From a checkpoint of a small transformer trained on Wikipedia: 16 layers, 6 heads of 64.
Each number is 128 + 24 x the weight over its row's rms, rounded and kept within 0 to 255. Layers, rows and columns count from 0. Numbers have three digits each. The size before them is the row's rms in percent of the matrix's.

# gate: layer 11 MLP gate, 1024x384, rms 0.17, rows 924-958, columns 0-127
# up: layer 11 MLP up, 1024x384, rms 0.18, rows 924-958, columns 0-127
# down: layer 11 MLP down (transposed), 1024x384, rms 0.167, rows 924-958, columns 0-127
gate924 096:119144172111116111134113084091127143079118119101125137091123142141150130153137144114123132120130137112113113129164110124117125123128123163103140134155127148144155151090125120158156121112159131115097131153169179133134121109158071151116123124139118112068122114142134155159083114135114123136124152090138121151083127106153163114126134113124114120158151142122137093154149125164127175113099
up924 103:163106117145129146103124076151115107120145150171125151136102146110108161125129128133119062124089110132124169131146133138083170114093135119151127106123101155148098089131140120158174110121145152095139143126167120103116081098157104104172125144116119145128103122120134139144153139135114092173122166130107124182114151134170120090128158111099170123110069120129123098139092116126123130111121
down924 094:148135104116115117120144103091107139135112168142126098159108103142104121091098148148139130140138120128139179084099188136108148119112124139107107133122148144121146126149125127113124094133116124155170130105063134138118164119137094121163156154104123099103192073134142142131134100128097106119126135077113125127120123105123118098129181153080147142117080111135099126106098116094127109144133
gate925 099:089156128096125132143136146144147140117166133159099109122086169111104094137116122184140127120129181134133120115118113094149173119143096121145162163128134126142137130151131137097123135116105136140120155144180120153158144153152179167118109118106123093126131110105133086157147117134157120086111116140151071131125117177155092097127106139146126131200115083138133143102152102109124084126123
up925 098:118148106097120095176074149096143152091123174131118146126130147122157105113096125122178125149089138143072106127158138091079115121113174133125096169114087135149118110145145135131087100149138142130116143165139079124144106154142128131071144178110117188150145131118125108112116139086112076129162113163102157155133142127148126145106120171084137138123124117161122134127103136138101113110088
down925 099:082159130144116139086095154117160095155082121106122167114120129159111105169138108170111146123105106103120135113136127107090150110071111125173141154130129133135112164124166111150139095139111130168102201121125120146095095134083115111144158121099120139160126132132105105108091174110127142129130142083109154103131151100130127135146130104152095113142147106166128114119118152144114112146166
gate926 105:148120130135143147124128134118107111129138145119085144123128121125121184166124136161167127099141104129127119103119144136112126061125131090128147104129137146159153156107137096120109112098136122125167156125168152122142140103084134160105172145162147140133099139144125173126100121122140129110105157129121146107136181087168124150100111116129159139100114131130129119100150116057153106109124
up926 103:143117107103097133156125169183097120155133137135131129105095091121141103150114090129132145110158124133149119101112135105116124105095115104128106136173097093176111085113067136123132133149122135147144121116100164069149086112105182108133143134119099106154152173116144101146090143136119148109146111094082150144115114104113107174094138120121093114146131101127170104101097111094116151153152
down926 106:138094126097151153121104122143115139103133124128100140137109140131166156120083128141124098147169119122133116091150119136136110118098141120130136124162141160138148078135108090108063116126062090135120115164174145115120161127093124120110154123146087134112104103130166096133077134170150119098174118130119149116134140114156154157161143141128114113106130108143125120136120108077073137113126
gate927 102:103170117104127098088115125145097166111114092123141106091141176168158154132110074105114125132116139135099117124124161135138143160089135138122097153094128121145137149152096091118108183132119137145104109135120130151151128145119145105165130107117119107141123072109125164119154150115061157081105086174140127120163142141103096143098111120092112156153121155160110070099172121097091131141157
up927 099:146135134137129147115116139119107120095129138132127168105130142148118123151104121128146151130095133100180127143124094110143144143150118110098101137147127149140101136123139179123096105125122109129118109152119132135156168077121127178099154098159188158152146149119138136198136145084187108115126147142170187086109151128146146144108088089144102143158123077102174151137151138085166160168150
down927 102:130117104148139094162139122134129110111169113084146152098169107131146108155099144143107146148113148177159064172167109161082133110128149120146114150108172132121121111133109145133106128125120122113162155078083140107147129158121082127138148160153157117164141150137134100132148110146159148155155119128152130116132137119147127139133106082102115157134119151123140131152123148136110152145139
gate928 098:157100158114161128122165125118129149153120135140108135124163169119096134098107120144144085161077122147154131110147168101098157100122122116100158065143140117128090124158107095105156151125097147128113189102121136096114132142132111120147099140093198123138147172132121135174098149165165133176114123125129133126185125126091078145116144157122090155162116121141138122158109119162102119103145
up928 098:108173156127137173136122121190130114123154121159145115111121131125180105126140138133140115140173137167080170076099155120147140102112129172139155120100121144116120170087114116107115141111112159116123073110093107115163157146118166140111107151149135098110121164112154141096129099130143129114171141123101111106158126161115116112123136133112149142166134108107152135123091094115148153158122
down928 100:136140100144114128135111145174132129124174172114137120174090131140143132116155138155120095141149118118120121131177107151120160156157105120176156161116173114170134094134135149121138106089110108141167087106133173137117104136132128082131079137167164134077154118100131128094141136041153155119143135138114120097121095102128156116143135109110142125193117122130143179152116111110111155143066
gate929 100:131102145181137157108159164099086142121119156132102120127097139156136122127118129090146095078121110104162144158111166079153146142125110174120141153092124156110151137104147129102166136110164137133112165129125092097136182070078143134109155143123133152114164119163138142129150102128125196138137139098138141138127132134123131087114053110089134105173079100100118166125131163125160121153150
up929 099:130079126119141146121148163157113109101108137128131076160170130148104117160135137146090149114103161093167141110111107170117106091104125133130143076152116096169152120164126115103103099121146144164115088149121176132101108157202161097149149145128102157129074129089134123120112123109139147126167090178105151122101133148152122127144111141112132123150143089137148170126130154139153147097162
down929 100:131098099106147161118158097090099136112102110128121082085107159148121133125139111124140153129134137125142129141075113083137124185063083153165102124115094122088141097124140119117134156128113105101156133109188178137109166153140128137155128120118122115129134110163130108124122110108136112123108105129093116137178132098121133149136153114150107157141095130153112126115150093107118091119129
gate930 099:114201118121104132154142121149202121129123122138174133163087127111116167146126066118135152153158107116092120094127159138112159142115172106120085127100124171115085083143164163138133151146096139150116132145143120120149150157152135123137111123136199145116141135130181126101163130117134081124108109073130172128152075119092149108184150111139135095136166126142133156150124084117119111176086
up930 099:126143119069141138112099123105110150153089124125104138146131112110109108153148168101167134161098168153174153051125154135120149129127097109155131174123075145101132143145149141136131147138148153139135148116120131148117093122144122089135156081126100153119077143118111120124068136135101127132127116164128134154133152132106130133146151134107096109101056114110122125120149110147125140109147
down930 103:149145090085089135105119149129111094105112117146132135122132120124132118125144122118165131126140111167167110116170160100143171140097133115103120115105092112120158113126135092058109136161103115119113118086085119101149171171115103130123151110104124058124146145153133125115125117102148111107088076112157110104131108116126120165123146137117123164072104135116135103110167111186104122129116
gate931 103:108149141114121141154162124169126122092157104140129122131144109123144098113132123116148110122163102145109127091097130081131145139117145144120126115155142142143119117142063141091157110155127182134149130144098125115144097109111151135163129150126149133157132156083141115168130118105105146133107160154116100094151167090128133139169133128133112143127179135128117146146172166138179151137126
up931 101:163166107121101141140123147148079121109073152104171130138126152158104134076134136143114129166146141106081109126166168140129091147150153138156143125138145117122152108138134107139166116128148121134139108135137174161088132166120124159103109185152129100129153106089124088104128137121140117156164073134119143168153106103154104115155139141168137123170123126147163151135127105117133091127119
down931 099:112127133119148106154111134142121103095138118165115147134143105159127139116109136117143146139145112136094181110127168118098128128109100166092181098101122087132124121123091131150131119106118144123144117123114091143120150129139107142162105154142143121127111169121078125128105112137139105115164171115092112138132127158079137150132184123112135133122129133129146132155172097149138142153131
gate932 098:131122138122124179148110125135161147163120124089115114172095150145129137154077093122093112132177133120135097152121140178150128110117174109123114131119088153170164099144129120094156144142115133170158118138116117155128161087093165113186170092116121161120131094156148122115116160136119107101110116101157081097106105203123139170158141130105145142146169130142099093120133124110128131082128
up932 097:097151137129088155118129145116114107134146121138139157126133100114113106174073107166132129161146143125168128104131132102155124158112145135142123144103133145189146169138072144143138095112092140113118162120140091127127164123148136161112146161097153177109134185188166123088141139124147163158174124167119135115071125138112121130119137127106106088119089113119099152122106103100139113141088
down932 094:118146152145186171126147140141126128123142111064142138123106103117160112117102111119135128094176146163137145151112141154133107180105131124126110117091104114098166139090122117095129136130104143115105093158110119145105125122140104121155151136121180115128075104147108123126134099166111130135120145103144179135149124106140126098132160102135127134119138125125045126199107108111134123156161
gate933 099:084173160099153137131127128157103089131112091085137128145105092167151077079099154125088130133122148123089093123151088104134113142150119124121121136114111161131153098142126141153139119148135109131105117149096129173157095106140139120093132117137120101150134128119136095102095165097125172125134114142135171090109130126118140113155141091114088138131092124136150139113097105114123105093140
up933 099:131118149120128100165105161120098109108147167135125201157114159128110116103111095136112125147131132135121091111129126144135187095149172140133111172134139130134139120180141125118104140137128130148104124134164161143162114143155096160119138138111118118137080120092122207139163147105129133110150079088111127115154127183126129120123141140116145104125131152092142103156128122113077135133140
down933 101:140165167159147129125113107102121134141162093119118152090168149117150126112164137110127124176172129143132090143209146103105119110145099137130152146085153108139113107122131137108158125174123122098135130140199137150145070113135127101144133119143141150124151095139147135124135155128116109133143144140129159129111149119122125120176138137114133163112145141120084118085144115124093144124101
gate934 103:151098164093131137166103135079120149125087170081120121094149145111106154109116127108129124121154159122161140135103089142104148124118127142139111117118130091076149167121134101162130129088155112141154116111149133137160151145151120117135178148134157118135115157134137150121148100116137116128126115156172118114136157165133105074121109129169171121119159143123158149103099155095103104119151
up934 099:149121144117120149124133106167108135131141150086163111160130113160150154122216167143155096111096110147157179186099086146146127110136140116108108118133119134155117108123178119084127148077148146121083090111069096156137137119147113136187104127105111168147139163154103112131109148148121119087121153144108118137186098166066132155148120113128121125137158142120125138097122130083128117127125
down934 099:088134116122110117114156129145126167105141136155108142176173146137140130145174186127150104092110148107094134089146156127113143120120150101137118162140125153110126124124138153084134113098115128140160100128125118124083167155111173138115162166133076152148119098138104129123130130113091117085126174139130159143130165103108159119095118134129083129132119164130132124145107132129116112109089
gate935 095:145154141119165117090139109077111118137163104121115118144114114145123094144127137160152109150097135109164141159131129150128124163076110118104115141105111143145156108133124134142126154151098147156117129134185146164107127155161156098141121132118149138146108117119115132192126086182155123148151160127138111161110165123125099096093140173133131089109138139128106146099181149132052159128091
up935 098:090158116071082116136125121165093102142132099151101160120125158118122181111114115116123092145138119086112130101130109171097167139101099137153083123155170132140137136117090077132116140120065101108082152129113088111136083113172142147132126130125133130143179123149149103112136153070155124138099095148152151092114140152143142132098161130107097120137151152102137098145094169103093088111150
down935 088:155118158138111123121154136149083158126156134135070137128109109117141134145103132122103105115091120129175145197168132119110114128121188114121130127132087101087137150150157117114114092165152122136148102142255137130078141179107143116137169048144135130102121126110134123107139119120131149115149116130151145140132150132109107116159145128153098103126163153109151145121164152095144174146059
gate936 102:125152119142094164094132103159146123117130123115136075152151136129115114072094119134143124159120189117124101173138120104133109101208086126088164118135106110147097133123148133129192090126166155126166110131101132140116169182162132118111077146100133124165116148093119097134146142154141128126112110179145118129137150112152100141097142127129123072062125124153077146152128090140154166162133
up936 095:149094149115156121109148156165150132124136114114157124123142155120137138145115123108127157133162146137088112154110122123123135127116148140129136151111189146118128126126072149147149170074103114125137173098105135120145099129121080121172115116091165141141110131106099141085182121137120132087160114164139151157124083102125116138148144172124141184115118100115142092175106152133099153140132
down936 092:127087166161152124155141131135116130090104123122114151116120095134135089177151155123152153137118112162152150156127113128107176137086134117161129159134134138125136105177139122102063148125106133134128120131142146122114105119130183116138157146141140148149090066156146104127108141121122110097114168120147078133079112127104131151163150147147121137125158126110127095122144112074103105156108
gate937 103:144145122166140123140099131121155150154113116123094157128077144160123148137151127081125115132130172121140126151143115105160136157160149102149145079124121111118149071137141147106138096137100139104148172143059157163124134131111121102107142131137124138113172088150170138086108127108113134169135130134094124196115133127091115088127126157129130106143130130101161117119157127168123120124141
up937 099:134145130120140148092106136150117133125130121148106162149149156127166132159156126087162126112138088128143156130129145135099060188102142086111152100165126138152151127126132097145149133129090099125109161148138159113146184104103118169123128098148146087125203139122159134157149098102139105096111128089115119165079131151143118136139098117134197129120149128094096122121190128159126101155119
down937 098:103164145086106114093128120089113161130135145154139112145132130135136116133140143092115120145126179149113156148087125152105145151108119085103146056106137146135164138174111118092123127146111095122155158143079151150149164109135110165107171141144135184139154130117125131115106147134119136136149144124142139144106131119154099122159156128143140140155134103139113145120127147131161120130112
gate938 108:094120161133146137111147123112158121153109160119117118119086151120092150180142117076145209121124105121102143099138136108112088117175158124152125127144129114094122201147138067154158145127097153133137115142196078110163142144160146097122143140104116100146163135125133132166141129115144117093101111155094119111131128147138099152093124122144183117119120149118128096123104063148109178114161
up938 101:139114173158103150147106143136119106158131081098103164139126105116107109100135113120064143101132065172090140121132074087121107159161145102154123157131065133131104156136147101151139108117161152133129132163138154078089151155112145088120148126114098133125145167100115108136122135146163149182087169146134092154152120116112132107113087111109135144089133117103132144091114140171140111149181
down938 103:119153171139125140093157193119127149144155139139150135100123149114113132124134092142122142138120131090085132131163101140135123163132137107131113093152109146118121112150139183134085152106135160114153118132083148111162086117114131129147126146107070141134139114123107133133131133175136150101084129173114146144109135081159115138153119158098100143102156087134142166109120130072109102115143
gate939 089:121171117143182151119097147126103144129133142108092133080122144133132164126153132161149123095103115123159110138116129157133137126079107099103115101161125125142065139117150138131130110121130124093111133140141143117124114103130122164144136158081138126094141135152098112114134139110158148113121108131097130108100112091074157120116099137127157120150068128094113134117153109116114108107135
up939 096:116121105145130144078171100102111135107161134162146159203132134102094121107139127136159133066092124164101141088158190149119143125138159123146126127094128132096140114141179126105106147119137118112137159158178104097114116085139109119149132119096115173126154113098108153146164097127115097082158166167149159145123132132110131145121176145147089089103147084131158116095098123137138148110094
down939 098:115141087117100132134142101162134170118061137097140161108115129099131074105127103095124174142134140124120125154136145122177139155179138157108136129154132091049179144168131115097104121162109123175108119134156101121088114167133118135112146114129113120162127173132145113111125158120169147164148141125150113138141092085157085094143106132133155110166144092169144108173162125143144173136172
gate940 094:103141099134099151152130149119145132134096106105081104112135130096110137112145090156151099118145134129101093154125118096174160094128140114129097103130126127144146111138131159116113127112094152119091115136107150150068070146151141099136134074099130162096122139135141129086142068118166119110105136139107119145083145086164134092099097113164155150140088124142126133148122173140160130108086
up940 100:121105113103126166053134111126142140119170108128172155113077114112100095118130107116134140138146072138149097113143144113161087108122153121152139090148121134117153116116131132138142084137105142114120142151178151112132120143142144137156132088132112132154128162140149173116124137147126125127125149098149143151082088145116102113105150130116095125141165162145104109137140106120131122165145
down940 103:130153098193138142122148187100125149143150174139144118141106126074123086160102114108138071153100102112123145119137065107141146170152160109174164128154130130140170106131097116110125171121106170170105108130094148100112133118111110130113149155107094108149111126148128114103124137143115127099090122095134145142108124109147116132144115117145110121088139133162115161102158100124114145114090
gate941 085:110136141081144149091139154115126127103137117140136122171154103159157144114178136104122150130123142077131130106131131116127118145100101148143137148115148148107116139145140130126094130147166142096126105127077165129151163152125114097123121100187128101119112121126105082134114130153121110160182125092121107152148140093146164127102170130176110094089116165096120120113083112095177104166168
up941 089:123117110169138188097092153115152117142091126116093130072122101110128158146125139119117089104143100120099073150127119161138123167106138137112132153137145159157114119155154134121169100113113149128128085142177108123137140101175137151112127146126080136092084136111124115129160103110091121127076090108106131100136166113099122124140084145145141126131108103134105127185113096141150119165138
down941 093:121138082073147113119145143140139132101149157108149141162129120123118156151174107142151160146138117128161143128139142104137124142144094137086169136129121125113135130157102137151088113118129087118159106119115150126145135128103110128161115123114111135102168125148136135160118162128146125137113150153112128112114153142136161092095128145138124106144116140117139108142086137121127139091136
gate942 103:129114101136131111134090145145111119154145118144110133124109111137122086140155119148130153147095086159136178125140148157115107104134068116128140114116123147115109139150117154135135157167154119101123098113131173155128132124134102140121126143138129200134132128117149113139079081095122194104112110166137132120165115133152126146157070106121146185110136139108083091150144159132133146127134
up942 108:128110100097066091116127130118158132130138146117119144128130101116115123093126096120143108106140135143150114144104123097108118131113164139150098120132124126142127133138149139080089080118129146150095124103142146172148062099113122134105164158128136162164094124129150137147117120154160146140141142123108126116129125150165151143098097088156120125050091142158083138162122126141096148137105
down942 104:124087138129118120132117085113162150117135197160120192099093101141113099136156132101163147101173108161100122129101154102132104111123154127131095119133075096157149171094164154149133142130123146161085108116174122180146123095086101142134149142122105108164137159117181120142108129125166143153121100145154134117132153139100149154115126111100126108108158166122131137178111121158116155147164
gate943 101:126138137124141107150126244121149134122098119140155142112137134126112086132159132162104136110075147119136156112123159142131159126180143155057114083140145115113099150132140096148129124109102179113133155105102153107146109138112142146100142100115100129104164118124083135118125122127158083119130177128110094139129159116112152158158107154139115116126125122108099102124154134135123159154123
up943 100:093144105128137129117115145176103148095095139135154142188131113123109115143109083143128136128127157112153118121142131126134151141157104083144135114116109089138125100171146152124163156133105146122151083092118118134126108164138132130129125126137153109126111164137112139086122128131129168145121112077145119144122158111141100117123116105124113128137130118165185126154124124165121125102118
down943 097:122140140122101158111146107138151157118137096142153133138137112141129135117123124135121081120136076177122134143146101185094104126104094095102153135153155115098141148150094119106066142123095124148164102086133112129100110152121153133096137124123149134162109115136100162152143131147130169138117130153108142165116088112145134119157179182135116159170147088112105163166116124120140133120104
gate944 103:112133124116164118146135119136116115138100134131120138142110154143132149153072096177131111130137200115142110187131132156119134140165131132139167130108149121131088087100123083140113127124133130121090127134165088176128069166126158122112144163116114145137156171094148093130165158153107133177110109101073118115144130106150109105123164142159120155161112109160107131106189153098137162101138
up944 097:100095106100137137133109135140140085120111137121116121134100121119089131147131126143111149157138127149093108102123093161106127117132158129096136144175160111137128163149103137142123133137124137105143094102126091082092123170141139131152091147137114128160104114156103131099146171111125142153138116110130153098126126126127089152164085119135102178113129130161107150128127120172130091138128
down944 101:166102138151128106086126105118102120143180177118168116146111079132187137117162139154143093120108138113082130153171096151095117113147089150131129083093113092132160129127118125076135164131095089142116184175123108090115160126102133112163165146114158170137122137126112122132142146103151123144140152111117135110091127118144132150073202115125096110135108109142155135121096135111153128128121
gate945 099:125123128120144113141119182095147087121102097107136154151159137129152080148112152093139110101146115124141131117127142121160160129106085137150150086092121113149141114121141115124180117115098153153107168138128112076152098124157131145106113135117105150137145154128135095120096146120170150147161166165144175161089118158115110138109116145122071117104137059132112155129099138147116104156134
up945 106:113116081131140090140137116168110116138137131092210123134120147131116134149096096125106109153150150091134101142098104109089152130183148143137119099128150138154171101053135147149173135124128109097127057112082091136117103155179121113117152076095083114091107139152145134123135150103091126103141142105167131126165145143113122138174118130123180118149105169130125144151165122132123115141113
down945 099:120148149126155131119145133173157146154092163139144163102107083122100135082121089091131127115115061124119126182115119156113149109139117118133080146143165128166141101145087144133166094090129123120136143143109127113128097150152163142133180109103170130176133115159131162150120127109111153137110138123113133112108132119063133149179134108137131113159118149154167128161128150121095103096147
gate946 101:106141112140112144103112151124146138125154105126131121123171094138103160165112121080171124167123092137156125126160090153116125112140128118139147089106114152139150160152131129105110087106099142117115106078111121129141117145080141118099147116094174099084110142170119120133141150103122137134120143110121093164075191137128120146111122154127135143162141119106133120155141191124088071135167
up946 097:155129071130121161187128135104154120079158130116136125133148090132074115145108116074159144141135121120127114095147128091128175142101174106147103148158150140162153090100128159157100124104106163129135155109120067163116140100129143121120112106146181124096158145149093156135081107125134146083091129121148148144133131127123127119132149168105146085108155155126145136166142134135149147146159
down946 099:151162112137106151119104140135092143146098126126134160164152126099110126162131133098160083157139164127085119119122115109137165141161107105141171134151114067137140129105158142150133114138177134127126102103149136115097142119119124159070133111130129115178130094134126132121134101129147147109100166184131166161174116150156167145136114135126118131099185106127140132112083116120091133109125
gate947 100:130159142082113147144151083135148095159140126151138156102127152047135139125107085167133112125108119150164117152124150115106126147171107131120140107153156117130087154117132137134091134107138102154110155142144084144152099152142142168117185136122143108102132133141099107096122133133131128128138098159130119119139132145141123155154150121136133150119138149115103085128103125129108112108110
up947 095:182112127104159109083124136137137132113133110154117154126147131112182102135140128119154156110127139151154143169099135139110165160152109136110167106145122096128166140107161176104108115105119077163142146136150088113123102165165134102133148086155086123093148133116134126107087171127109130159148112154119123144112105122150127132095191115141151117123093126104081083106122137116164089112106
down947 101:128152135123118129130143136102101158084129153175089156112108135101126104125132117126097133090153108140134117145099106114129106122148164122114155129122134122129172155167144174124130093108111104093193120160124098147190123125148131136134117119105170070120156119111073120121151178139134151109098118104116115117116115133137087155133165141128134170100122094156067097097128099203163112103157
gate948 100:137156091087142099148124141118139130116100167151152098110103140098127145113115130144102132160129079175092119138159101110126122153099118133111121139142153126120128114148101155129117149124100108119068126161156127141104136169105118089086119120142164130152122126130139109161101125146146103127111118133156127148164147159136144175106089131113099138130100082156151141138107128132086133118137
up948 100:135096068137119090165134100127162103140131126156142153143137104129124126116135146145112117122110110109135121134152170093164146122128143111122152107122091136090110116138162112091129146122085128111137139113115134166100117154109122125109120131129120142153150135110133110146151134094158095117107111117108127135137133140177092149076142133136097139113120159128099122138121082114134120143158
down948 100:151142116144137149117066141115148114133177126068119145169152101117143129119137128114138147144140129134154165128124084127148140119147109098086164109134136121143126115122118106116171083136149099141130149059166124089135136078107134153093145127137085145107073111120143116117158132107121157163160129127158137121136147119100099142128159158121131142113126120147132121186141107147083144093115
gate949 096:117096172120192085152173124165150117104135128125136102157135080150091128089128125115106156145095130134114130099127139118121117144091129112144141129112115130110094137104120130113136102048121106118097110151156138131125136136117104120135126144201180145029131138113135161125107150140103131130146108093116123114155090165123119114140114149113173139108142128113140128160152113138090127171086
up949 098:079117138119102108120127132141131107176136106165161133102104107113159176092127084129128130167108143115076149082127104140140118140062159095178129108095128109151137123111100126131119131123139125152097117146168114131123125124122146106121103117107163126145131126114163160113115157100123050138149113170150156073189138178113110151163096093135112132102143102123125139158154050147113067158134
down949 097:098128116115130095162126141106126115102050123135117111130174142101128180158147166188119130114134079110124170131148153097114144177131088146134142179119096137134076127118099130094086089128118120109115078114125133133124118159127127139110111115135068157136130130146163150122154128144191156160105170114134153101168122119154135148105146133115174134099160128148148142106088124145162170132139
gate950 105:113121164074139107130168110123126156135121119159112129125181110130120152154122143120101144120084101116153123154129118098122135128157168082138144139190151154116142141151132140101141141142146145136122135118077156151147149139130091111105134146107161122122140108116155131137125138117153141144141113143112136098134124131148129119146133120122141158157123152103177067091139116131147143141150
up950 103:131126180134123122143130116091093108155094145147132112086118103132137136123157148149135161121117143133149116140083117121131135177144125088135116137125148155152089112126168150120126163187134151116093167097184148123128104114125116130150151147115136165131157171107141108149102104121151109128137092126127070123163149132142131137144114138138132132133109177122186144098157154128138130122112
down950 100:107109135130119115150126078154124145118090122129128156122143092106110137141141127139139142136110108185160123134094114150142106153108132140118107118178138138124155148131120127102129125102122149103148135149075119081109169114137103141140146159114139105136132152144115122123169082133098113136124122115127085124116139148144176173103128132122099118108160122121166173157101107110102167084148
gate951 096:128094138089129129116138122128145130121121109104103147124133106101123114141094169133108116075150115107115124148124159125104121169126140100143150118152143177145136135082117113144147100104160093169155125161115144152093079124123127124152133140107146114103106105101134174149073107127151150122108156087139138139157112131117163138110174101155131074067140145131110130098130156111144150135097
up951 097:137136189128101153128137111144132110120179145132146133089094127141134135123128150140117135157169109118122128095143137153144123138073135152111102136104118113116155117127151133120147122088090098102120111114128132154129093150132092139122094160147130129135121144096132164158114135087135142147063154070169119125140101108119108131121159135141153129096149094168129143113169087099141115104109
down951 097:129134082132140107142114122094143106124109159107146128147103154199131151171120151127138161130136132119136128142107149144143136109139110167124127127145109086159117134095133150122104104124113102165113160153097103162119118124085107107094082140111144143081169127135136111096048148131160127147088114133090158093134137149124155113128139134110112129166122125138173153090127146084145088099112
gate952 104:106149154130108101148172077146129117159143179148155135122105121138119130131121125121102113151128090138100130105077086162111123130142126117105180140128169119103111120129155107086189148124142166163136163155096131125129152150110135148168158192124112109136133109090126127109093188149122136129140119117122115172108129148146108125095121108135077122150098155138119151164102109109107093148114
up952 104:142141120105120138089173123136133103166118140147112149107094093102175134135138090134120097157112168122111148169129172073141114112119113099136155155112140134087156098155130152132124086126130163112111145119136161145102133139136158121115110143093105101089129161142167128170104069104146131123099137109101112176122147081152148127153124137135137107100146116140134117155180111166131125112163
down952 097:138088123141142124130079161083104122130143134073169109108140136146144097111134130131113147106111121109135161166112098130109136152145141158117088111115129162119138162122175135114121097119172111110073140116200119122148140198106125096160168110157144173148132120154153107131104145146094089111128143137127106111141156100117126145141156164106097139123091130145134117129157114132132143109152
gate953 099:115159133123119149137136139124157131135108110157124152166146128070091135142103137123157143111163131129103127136128137141108121143134124110152128098127111132076137142131132174144166060125118160129160155131146129130112160158161158138084105074084120140148119162128154125137111154154097117170108132119127149143114125165176124146146156102132097120146187140111117150062131129121158132174117
up953 098:140118123141093119109133131135097149153124157136146095101113176161086127150138145112174128096133141115120110126104146134152136153091115093099143105139151136159166150139159117127119119134102144098125127125158159138104123122131118138165149136147142081139162153098142124171145095084111121123182122126136133174115101128128116133075149109153140110158138110096105126146133127142087116117129
down953 099:151122109147136119131115144142126133156133141155155130113121093083099117147131139129119093094136106128102150107169116113137128126180099109133151134110138098106143110112108146114107103149137087110137139097140134108126134125112161127118152080072182153112090083107156119143173146132152154142167137173076200118130149119143126123099145140136144126105105083127080077103125171110136117123113
gate954 107:115124132123134149083107129149102120129101137136129113112102138154181126123125144133182128142132135142123092153128141141126148141107129113122142140167177151118072105151119141153115121148092140147088149156114132113190087134155100149148094106137138139112164176142155122120065161153073161130094162103108139137105124117146128158131144130132139116141205118099082082106122106128118133092070
up954 105:107136123130171122129075118146154168143152162077140120057135125136120149131110139131118161149121140095122158103133161134133140135157118097128153123138081118102151162107136168118094112144128139097147118137138098099088146118127136111095167155116104086157114112106096105130128133108144123099124069113126085158124096129109123135098150101147101130100101128125117147089151102153141125133125
down954 102:144155122183121123146156135115153137123133187100162127136126132131133087117150127096157081119132102085129155174109155153146120095124118091137095104132148138135135129111130146151097141124153177138100114135135124125153081099141078159121117126109089114139062124116143151139115159104126120127079125106127139130137133089144144110167149107116103109128108139151143122142110104128110122108079
gate955 107:157155092145122153166144171143132140143125131156098145174109073110113143114142081135133112128122128158091123157125150092137094110122172117171157111141115125116068127102136077133156115111150136125117174125142132071107116146127117116136145143132141147156133087150131124106121152140145130109128066107100141099165096159150130101126146115136120061121133145110138131128130144097164132125150
up955 104:116145125087172120138162086161144128142135180117127107134123134130134125125133169063117125141166123165136138114152133116155173142118138168131137092120159137156144143090120133168148107097156147114125161094170118136130171136136176133119124101170102143156127141100129153096105139159111084119143106134182145104103125146111130122136145131134113144104134155127128116102111106112128136083136
down955 106:101164196099091128132148124077119083131163159108165136134128117090124156116150154092166150143144154155089130148077132133130156149092118128108142115136167117095110107165151121140170152119146109107140108125185135121148119093106115126121139103142130118180119120129149128114127115138134176073114137165100102151103124107115161153138169100111150150151127116097104118108166114126133133090150
gate956 103:123130150103091134150139141134135098135145147124097112138113106113152113134114107128080111104126122153102138154160129143140145150164099143132154131132093112151080113172125127158154138132127129111089125120077129143128117186144107133130108130182138128147150132111184120146160084092133107123128112151144110164143109119121149114103132094118113133116121132155100178180098120150164134157101
up956 099:132154146171119102137141134103115149113157152121092136162127094129097094128137129113154108118136103133166197164121156125126131163153114121154092151094160108151120109094134105128147122107090108153116149086134111097155093101087124096135105122148112089133123125116149175156140104135132127122118148124118133119127147134111118120131159161132120140108133104100120134118168173113111153151123
down956 098:125111103169151110083139127139125148101082113144127132144122134159105143107162146157133129131071112137113131071134082151103114114125144121082152140156148119167125060136142142105123117095095107102133181143121151130080124118132128127114120122114109101152160136139125093136104104118118063138114165149150162142098112182115156098157127138175152157091097099143148102104120126184126141124128
gate957 099:141108123126135134114126173125096091119155116107138160154103136158100136133113151139140130135090100138157152139145084111123120127174154124144125107108139121135089143134187075115134102076142126137104085102161141142138136153151125128146146069143137158113098137090153167134068100161139104150143126114115120094096103137090155086179174110124140133079188105125111133121142125122134142128133
up957 099:174123102125130105166083142147140103151144123120128140126096142132103113138147113118122097161126132113123125110079144144100158142088111128109107154131165165142156120149130168161097102131120111107152183106115112117159157103096083153142119111129090127159124163146100096168109104115125145118083122137142170136075136158129170158112139125125090137122101109097161158122062093127149147114121
down957 101:142129162119159167152131109114125137129151141123119144105127078134148111089126128125077142085086164151138102129138084114123190156197132128131124048119133149151145071123107127126116148111150103072149132099158081141167129159113142162129128112122108093115153160162150155135077152125148189117095151121114143135134138102180125138129142111098115120127177113132105130125177114129131155110156
gate958 108:126131117150128110129121134086100119179115106141132121119120107116122158133170102112133150155088115145158086104153086106152078122132112084122089120115095105139134137115089079138124153123158139189091142134121120138115148132150136111134121174109130123102124096116105112110136112121141114097091124120111114080160076096154127147103104137145146110152127091095116154092158109167102160153089
up958 107:111173135134148114089124112112172090138151129175110118154135126059109152094142126101114097128133152086124152110138092159142130122125163115081170101174128134101077151108120094107132161122120173116119135139079125097125158086119069132136144104115150114098127100130121146110140157123155154175143168170089126127137161112133134105135157154102144098091129107122117124142118137131128160118139
down958 099:128101112130151089088145158140149101117077129131130157144126121130109128125123095169145120135149136132111162117111095155139100161105130145111117111180112117123075121119143151194183103152146151141140127183093153129103139126119144132095114129130118171121150130119106166120115119106114134113107207142088121145140120124141129114132172138139124143101120098144118127117099147149084151144136